python train.py --num_attention_heads=3 --vocab_size=8192 --qk_norm=true --attn_scale=0.192 --tie_word_embeddings=false --parallel_block=false --init_std_qkv=0.0184 --init_std_down=0.0 --learning_rate=0.00416 --lr_head=0.0109 --warmup_steps=385 --train_tokens=128700000 --dataset="wikipedia_en"
Each number is 128 + 24 x the weight over its row's rms, rounded and kept within 0 to 255. Layers, rows and columns count from 0. Numbers have three digits each. The size before them is the row's rms in percent of the matrix's.

# up: layer 2 MLP up, 384x96, rms 0.135, rows 331-362, columns 0-95
# down: layer 2 MLP down (transposed), 384x96, rms 0.128, rows 331-362, columns 0-95
up331 102:122141126158132101072090125088109133155146151150111119109127080109106148115199126130117132120116137143098148164128162094117112145137095115127094093088119117104140136151103087128119135149126092136173113180160152125126106148156118139107117136136147091121121150139088168128120176136132106111
down331 102:089132128145140135145083142135122098113148166118114119126138114145101103131149144153134163142106114174089160130140128132120105112178130154130140131169099144105099144143127087151098098121109074156116143136138180113128125109109146137130104094145156124133123140121123096154137202107170112077
up332 087:099117141170133125129138115148109143096105143136138139117134081129138146135155177077140112121122180105121137107133118122113118123161122131145161131124182103160109122093129089112130151112075109137164142128099097109110104116113126162099134158155147067073116157125117124112178135144129093112
down332 087:154153162100188102174129140141163168127147109136130126119164105125130152151089073160116125083155140122146108146116103115126101091138102109082167149123151138131134132120125153118105109173150106096093126115137095100136151114088141124097139102124139119171117131087149106100139110107135126115
up333 084:117141118181138087073118161083123125167105154079127119113127105150151124148146168145102156140143147139150152129109084161123124110123147127126148101124142121161139092130079103114087111164119150141107172106100138144147111139117067093122146144099167129102122127143118111116128114155151118134
down333 085:113119110114151191158105104154123118148157104118076120084114160125156088125108158143089110152093097117123133168130169137108119137128130146133128146157101087096146130099121135164087117114138129159142114122156169084146136087108121152123140133155070103128127100140109134115147134099144139145
up334 109:101139131158099095077157115115086135149148157133137104122153132126103076122164121100182137140136128119163098169125146096122163114146113126163102154124107107171131141128084147165125110120126096108146173153094153137126119166104112108152127149132134112110159143110095086151113110120136094120
down334 108:146147121147107061118142159100170180107098120087144119108134153059091116136141137117136183142145113100145125103127115136106136133142114111154156155142125138112149121132164135130097146132149137145107137126132109131120140081110087154157119151140129115150162147116096104148114063139095129122
up335 099:134110124183124103122105166108138115132088193132154127125104158132096126115134182115097139154147129096139124125077092093123130126117142071143094137129107100154169142093095137141093132145131109128140151105129158119163131146121088110126139130096158109130155097138127115139119128119097176161
down335 098:119139152156129149102153139111133115111102157101106130122093159140107111136118202114096145172109151102107135101119120125132107136097108104117152122141088189131090181105159168101106153129131139134088140118151092138142135093096139118167125103140138120168143107127186132116116128134116144135
up336 092:120110151147145137079128150090099114162079115149149151111138162122141118133127175100081157125121150117122099126146124142102156106164155158140107112083177140129120111133147167111131145151118097159139129152129179129129134131147115082099109112142155087141092148152136127166147149140088104116
down336 095:134157131123114114103088126126119113119137109133133157132145150149124126119174108105089126129094163137121158103107143140163140088102121110089108117116176132104110166093152174181100120160106091149127074131133160138116145094099134128154135097134125134096133122140182165167129148140163141121
up337 092:141106117143169161135145127090143066159123167139115139101123071149105110108155112127142097182166139114144134159115100115111133102111108154158128133160124077133122146110110099143150110148085079099157096115106163102136122165109133112139112149113167118135119125142155136174132129144128120127
down337 095:143110113153139123137120130134175151128111135145134117120140125156135125149118117136108128128083115140113152142102159125156118135150137111111072107112105211121119163121138109166117116120125170154129157169175115164142157131141133132116063143126068114174133132149130121141136152111097167094
up338 084:157125127114128143134104101099094111165128121137099139129122129157136118149148145147120102157182172100153139162094155113100112116179144152164060125123121091139141136125112112143144105104137138094130074163130181082178143126127117122155140123102136153147139134112141101097125153113134151126
down338 090:123161139146146133174160087171144117144132171098130136139103115132127094144117069073110070165132100119090155099110119139134112105126137145108145145149152143119125154167114105122134123111132165135133154146155163156143170123141101102125077149126131160130122126098140120153108164143137115092
up339 099:086118172095139136116112115143127072137130145147181156159123127162118089179155171116126113158140130155140169139131153150123154150130115116168112117095099163132148140098141121142154101099139127104156128170129155124113078149118116121101148151099118100131110099146110125112116141146150074126
down339 096:191123108114112150127104095142104155076158116124125131105118134119132122110093105123140126125141117118128139094149101122163134147114112102131112135142119147146149121150117093147093174073120098137139141088185097164149125140158134134147127070138082149095154139137130123129136091143110188126
up340 096:142101152115104100068163141093124144135139140111130153120169131106134113114160117091149124146135155096145115132138135145120170163102116088132165102113146099163135092134110098130124131118092100164164196141136118119098125139148095090147119113117110088132127120135144102064123104111123149134
down340 098:122158180163123119157124131107160123147132142121193186172136091131107131089083085136104150141127114120148148119142137104145122123092099123120135125163115143194093125152108117140120104094126121116150102101160123143090134123132164118103080102116126141104135093147115136100134105140119137129
up341 092:124122139141154116127156103139147161086102130149151127145112095147121106113151132056121130131109126123133092137138176137142110153117105125065130135095100131121128145114124132142127128138070094136157146133093082155099120078127130135147130128145131116085144142141087111115172073129099167149
down341 090:128108166065129120188109126101146152146135124164121165102135140109089173152146126183117111170160128142163112102110143128137168112082125132121135134130141124150102140086149159147092137148119151089104129104138111112136154157079150127107110139122139145149112116116123150096112113153162128114
up342 102:114143138106120117142117077107085117167127165123104168104108109117112082149143118138137120178110164101124139158114112157095129105156107122168095136137121102147099137121090128137149095148094152094123111175163176120149136184120111125138125128120126152101140124127145146118154159141145114075
down342 097:161074121081145150120147097173164148095157102128141122146132154102146136092114115153148110148129080107139095112115181133135144131100132160097130100105129146126117116119152113162102195119126123163140124107131080151127134108122163135149113088138139095156131151165120119112134109099141123160
up343 098:112102144166132129114134081113125160143136144134091144124099099053103125122111120160117115156136142120122130138150116093138114138170156147180135134101149078111117153128075137140137132118125161113167141152158098107178107202113116139127129126106127146115114140144100109112140132159148104129
down343 096:113120109125090114127088126109122116111076138074117139119107124121144120119122128117133096116101137126140070121095141119149102137167088147109132125156158113120116123135134167140186136133127135142107125092085108142152160153143121104118099191157089111155095143175135128088114151131176128131
up344 086:132092113124114142146138141124109097092139172162142128118115133104151146118126170105128115138166088154145096129114135121107164095145141134164148095102129095137127146099082163125112177128097126107174154113097153104129139166106123092162130157094146128085107160104178150112105147127128126148
down344 088:114177173103147117104139132105155111128113099126144125110114157073119117106123155117135120079073108109095177083147114136132141133117132129086141099098113139130153130141146122110145112129082140110121117156117142103122104164149174154157119102100116132120107098081174097123098127111108105119
up345 113:062111129124171103137115087111132123146163140149168108138117116132110109160141149113122122141132140142120074112056134137122186186132113106132114157116144121160089111119102117140138143161132157132159140128121149128103132181147106145074142114122124155140141125159115104125130140140085130126
down345 112:115111077178172096137106126116137159115119109101144133105111131100102092122125099111159133171096153139118122127161119151140178137158087128112121125112129117125119112098153114108113113153092084130173115127126111156108138105109078150118181146167147127138127095120105144178154108159129122123
up346 128:121132097105144161105186070107114104125127123120089114099131144105104086100167165165148087135127123131141140114129140135141180118117160113126139139099126122088111131136104096124122143103120163125144141127145168105113123129151053164108110114145169105143114117142097147107138139100107098141
down346 128:169114115110129124144125125125144150153094132109069111096168163120123157074090113105157098082143133090122157156110163102125144178145162106139113132158126150123132123182147122093149085113138107135136137100170158111126136138116086158160144105121122120159113125136102124151123150141111115137
up347 096:130085159140100126115126126155143123098138125142134129136159128090078109130150127094155104119106109132113079089141105134117172130128139149184110119130124067167116109127124102135134153096114105123125153149095149145088097165116120136114141183140130133134140106171094158120149081137108149163
down347 098:106157138131105155131128113123140120148162123134115137151077102116179072153086099157147114085145110143157147109113146126135126129174142119153154089134115129114150101162084125138103089154137166096079167116143140125125167119127099134133144157156118138119172121111181120132116158109140126121
up348 096:120108130180156143138103132132097126124110101160131112148139116097087120114148158092153117108182136123107120119074124133097197102111122132145136162118110147133125102134135111140101142128142161120157142175139128110090091177100139137130146140165099114112147136145085095152157116147096160114
down348 096:131134125136085158131121139120162119083121100077154141150125170111170130142116138144129125202072127081126152136104115109135130121100121096135116110164112160134160113140130150129139132136124126128132155073136173137160151113093115128124161151137114168136122090147133092164150131116146102162
up349 087:121115137142123146128137145094124094184132146137141091120133155104110133119174125124103155119137154129126109128090117115083119101164101106170119134166162081174128100154121119097100107145081113083136147169125141121190087168153088112116137155130141123128139125125119107130134087126123121118
down349 089:163117164070115132154145124145091081083143107101110080148137102115114150083098104144110089152169128154149141143096106126090143131105158112141118167124098116136139107145127087082154152112146148136116112130090116142146141124129126142145137114131098176123119129104188117130135146129117123150
up350 094:097108167122135129148128085158110090130128109127117155120123142116107114156130123066136122158125090140173086169138114117105154129102132150162086144076143112128116097110117100161132123136139111136162161139129117094103115148169101127136148168139124139098139112151133149072184129145148113111
down350 096:136134144102127151157146127138089162100157167133147104136111135100167108138108144135171117113105095151086149096120114156157109128144122139132105065117159115129106133146143139150113135144130130130129095131171081114137126129120191167122121081097118142136109122090101073141104117123093160117
up351 104:094100111097120108089133174129174094124097152142143126103118124109091143128127079091134117156116127117144093111129122161132145109135167136122072133097112147133115102089110089127118159164132128088149122126109105123144105157133140092169162146111142113098152164158139113110134116108074127153
down351 105:095153127097108103143182144134184094132113096136163132126109130106129173155099108138148150137074157128096133133128115120128135127153154131123131107160150152107137136132121088132148087150150182105131152097149108110145156122130163153164118121140144133151138155124150161106136141136116111205
up352 097:096120137129103107122156134144155136181109130089085138121100132098108139122140106136177132158151128160130122164111116082140107138116115128146086152137144089142132174064120141115172161126079135129162166109141133130157115113127077138106147107079130124134102140161106138121141137135091130129
down352 101:173117131127095105111159117154107133080088106127120135094119106136116150137089094142118166140113140158140126133146155112150116119115111108091116155132097129128140182155137101113119167127140169122135164110156101198132128137140126137106185112121091099153158140141147123131138151115067123134
up353 087:147143126153119127125106102131167132119130138180125128159123166122139093136125143123124118165084084096133127160164112139091159158138109119147143157105125112133109153100067132123099138169119126093108149138136166144157111143140106109131138158141147076071113108114135193125114137151137097136
down353 089:149138109129128122138099171144113160113127128137134097089136149160081120093158114114129101093136145130114149124189112102124136123091164122150154130115155095130114137089128145117124095152124108196106152133114161088148081148104097096089115112139090105151133110129114144115085098127134131107
up354 097:107136143149103143074109075148104106171145122114094144132122111091171126117148128112163107137136154111126111132096133097133150182096078132148096096128136131144146155126101115132173167181126134108154095117168122102117145149156115101156131159135132114106119131158108131157102145139149142157
down354 096:135112142125122156133119132132165129122133143077157139119130107076084120116125151084115121112115145101148114145130136129103106097115117166154076108134118124115107165138143170088171103138120089134101127133094135145088122098147137063135156120091139083163096145104134117123130165105137112093
up355 124:096095117141127109120124113147095136159078124143166122136115124134064160131160122071163123132141135124137144123118113114163149105133134146114066144128110101118123146077133157149139135144098128081154136141109142138121117170135096161110145147101156107122184091158107127096124127117136135086
down355 123:140144118152120125093154154145125136146088120129167115126158112149076160143173102109155139148120148127148142095107097122171153101086116144107089167093077121108125151151169137130163159119121105144094123113166120157097134128156093118105150129114153089126135088152140128127133130124131105083
up356 097:128109109106124132138141086117113111099106092170143169112120120138135141170127147056169143117153107123130098139115161171160151068145139129120158127126104133122126122135133092163077109130164114142137162134116119102120169119127142134113138152097125111112133142118168116140193140133093150150
down356 092:136101169108150112122122157081170145134092142092142163111154136129120153133151093196129132137094115130113136148122128122097077195095097146113099096111093146147107140104106148150165151098119143122127095106094152147134120122153150132103153122137128163135140145147090108131105109128140130146
up357 104:118116124184106125099144124112163148117154148133130094102111122113151111137152132131163120177125132101161107129120144109127164144155127097170096102073125092122125077137049100129146112120127142142179171140114112108103129140156134124143133135133153159098157136151109136096154135118143104110
down357 108:156167099142154105133156139113152123126117153127169163147121164148138084098161065100095128117144118084096126137119124135116151130120102137154125106115135116122106099112129142132111111117159137140131144090115102099113132153142101088100175129143152137120089122102149183104127112146121101062
up358 090:087121145095149110143100140101132116150132159193151117126097112108086144146118105139098138136118110118117103153107170087099135156120136137167136082138112116175156128124127095138162140146125152070134140099125165137148126120147114119094120093138121097080125151156110144126134075129153102145
down358 090:128154125092131126148174175132118136108139124130152115115123113170136125112114071130130142088187128175116149138112121100153116116136108157089135163145148123136103096093145153152059112141150126120124115137126139096171114166122137141097091124124102124110123142108109149093157133133098130073
up359 089:100125135124108102120130123137132103136091167111118156111175136128135118126141155047091114129142111136118124174124122131096183117136125149140120122144136134142111101081093067157127110149131129149153181140091106119130126154095067137128146161127110134099122116150151135096143137118143112093
down359 094:108131153121143128140123129135110130112166173166121140173098157124147083093097112130127091132095146156156137131108120128132101124130127148128128113110130147096132192118143100168138128112115131161146091143164082138131168124099143206126114091110128167132141124112112130127125108094148167094
up360 088:102112099160072125097162100081091136138119094109104137121185146130114126087151124120099132133135175131129141149105128117167150124127133112102122140131149105104141086170107111130138162167124105096126121169122126139110128142148128118126128128106169121121145156176086141146095085118132179122
down360 091:126131147101136116178149130148150157163140153159132133144146110139078084157136122180113130160191098139119141149133091175144129090150177114094147132149153109154111164103102137167130129154117121114131096129147095099127147146122118135130135154120139147155148157130121130136139135071138136090
up361 115:137127095099115143130168148147115094147135154129114097114144125131125128154121165133122144143131087115199118167096149146167141109135119132154128081133164090124097137069114096144139114112111120082168146126102167121174120145127116137111122136125117158056127128112127105120116125141158102108
down361 118:134091121127117120079123157116161185112140143143095146107154123116120120130100140116146168115080083089122086157149157141142138122125122121144163129133147153121092112112123082131126085138119130124123128172106161151141126159129107172136106134141152110094162168129160082138150130106167093124
up362 106:122114124149089135142130128142132073135117153163134147117161138103112118148125155107100171155116174126118145140092201164120179095169162138168134109130096108125131108129132130124138099110151129155149134099104122151126079116136135123115139125098144126106126124132093142135178183137161130104
down362 098:172110100077175094147111104158132119089134113109128169127169071099096109144161119111148131097111097110163142113144139115128142124133130150084135129072150102165137150117137130109146182140123120126120137114145133103113093150173146132093125146121115127162126165122104104116132103100121123103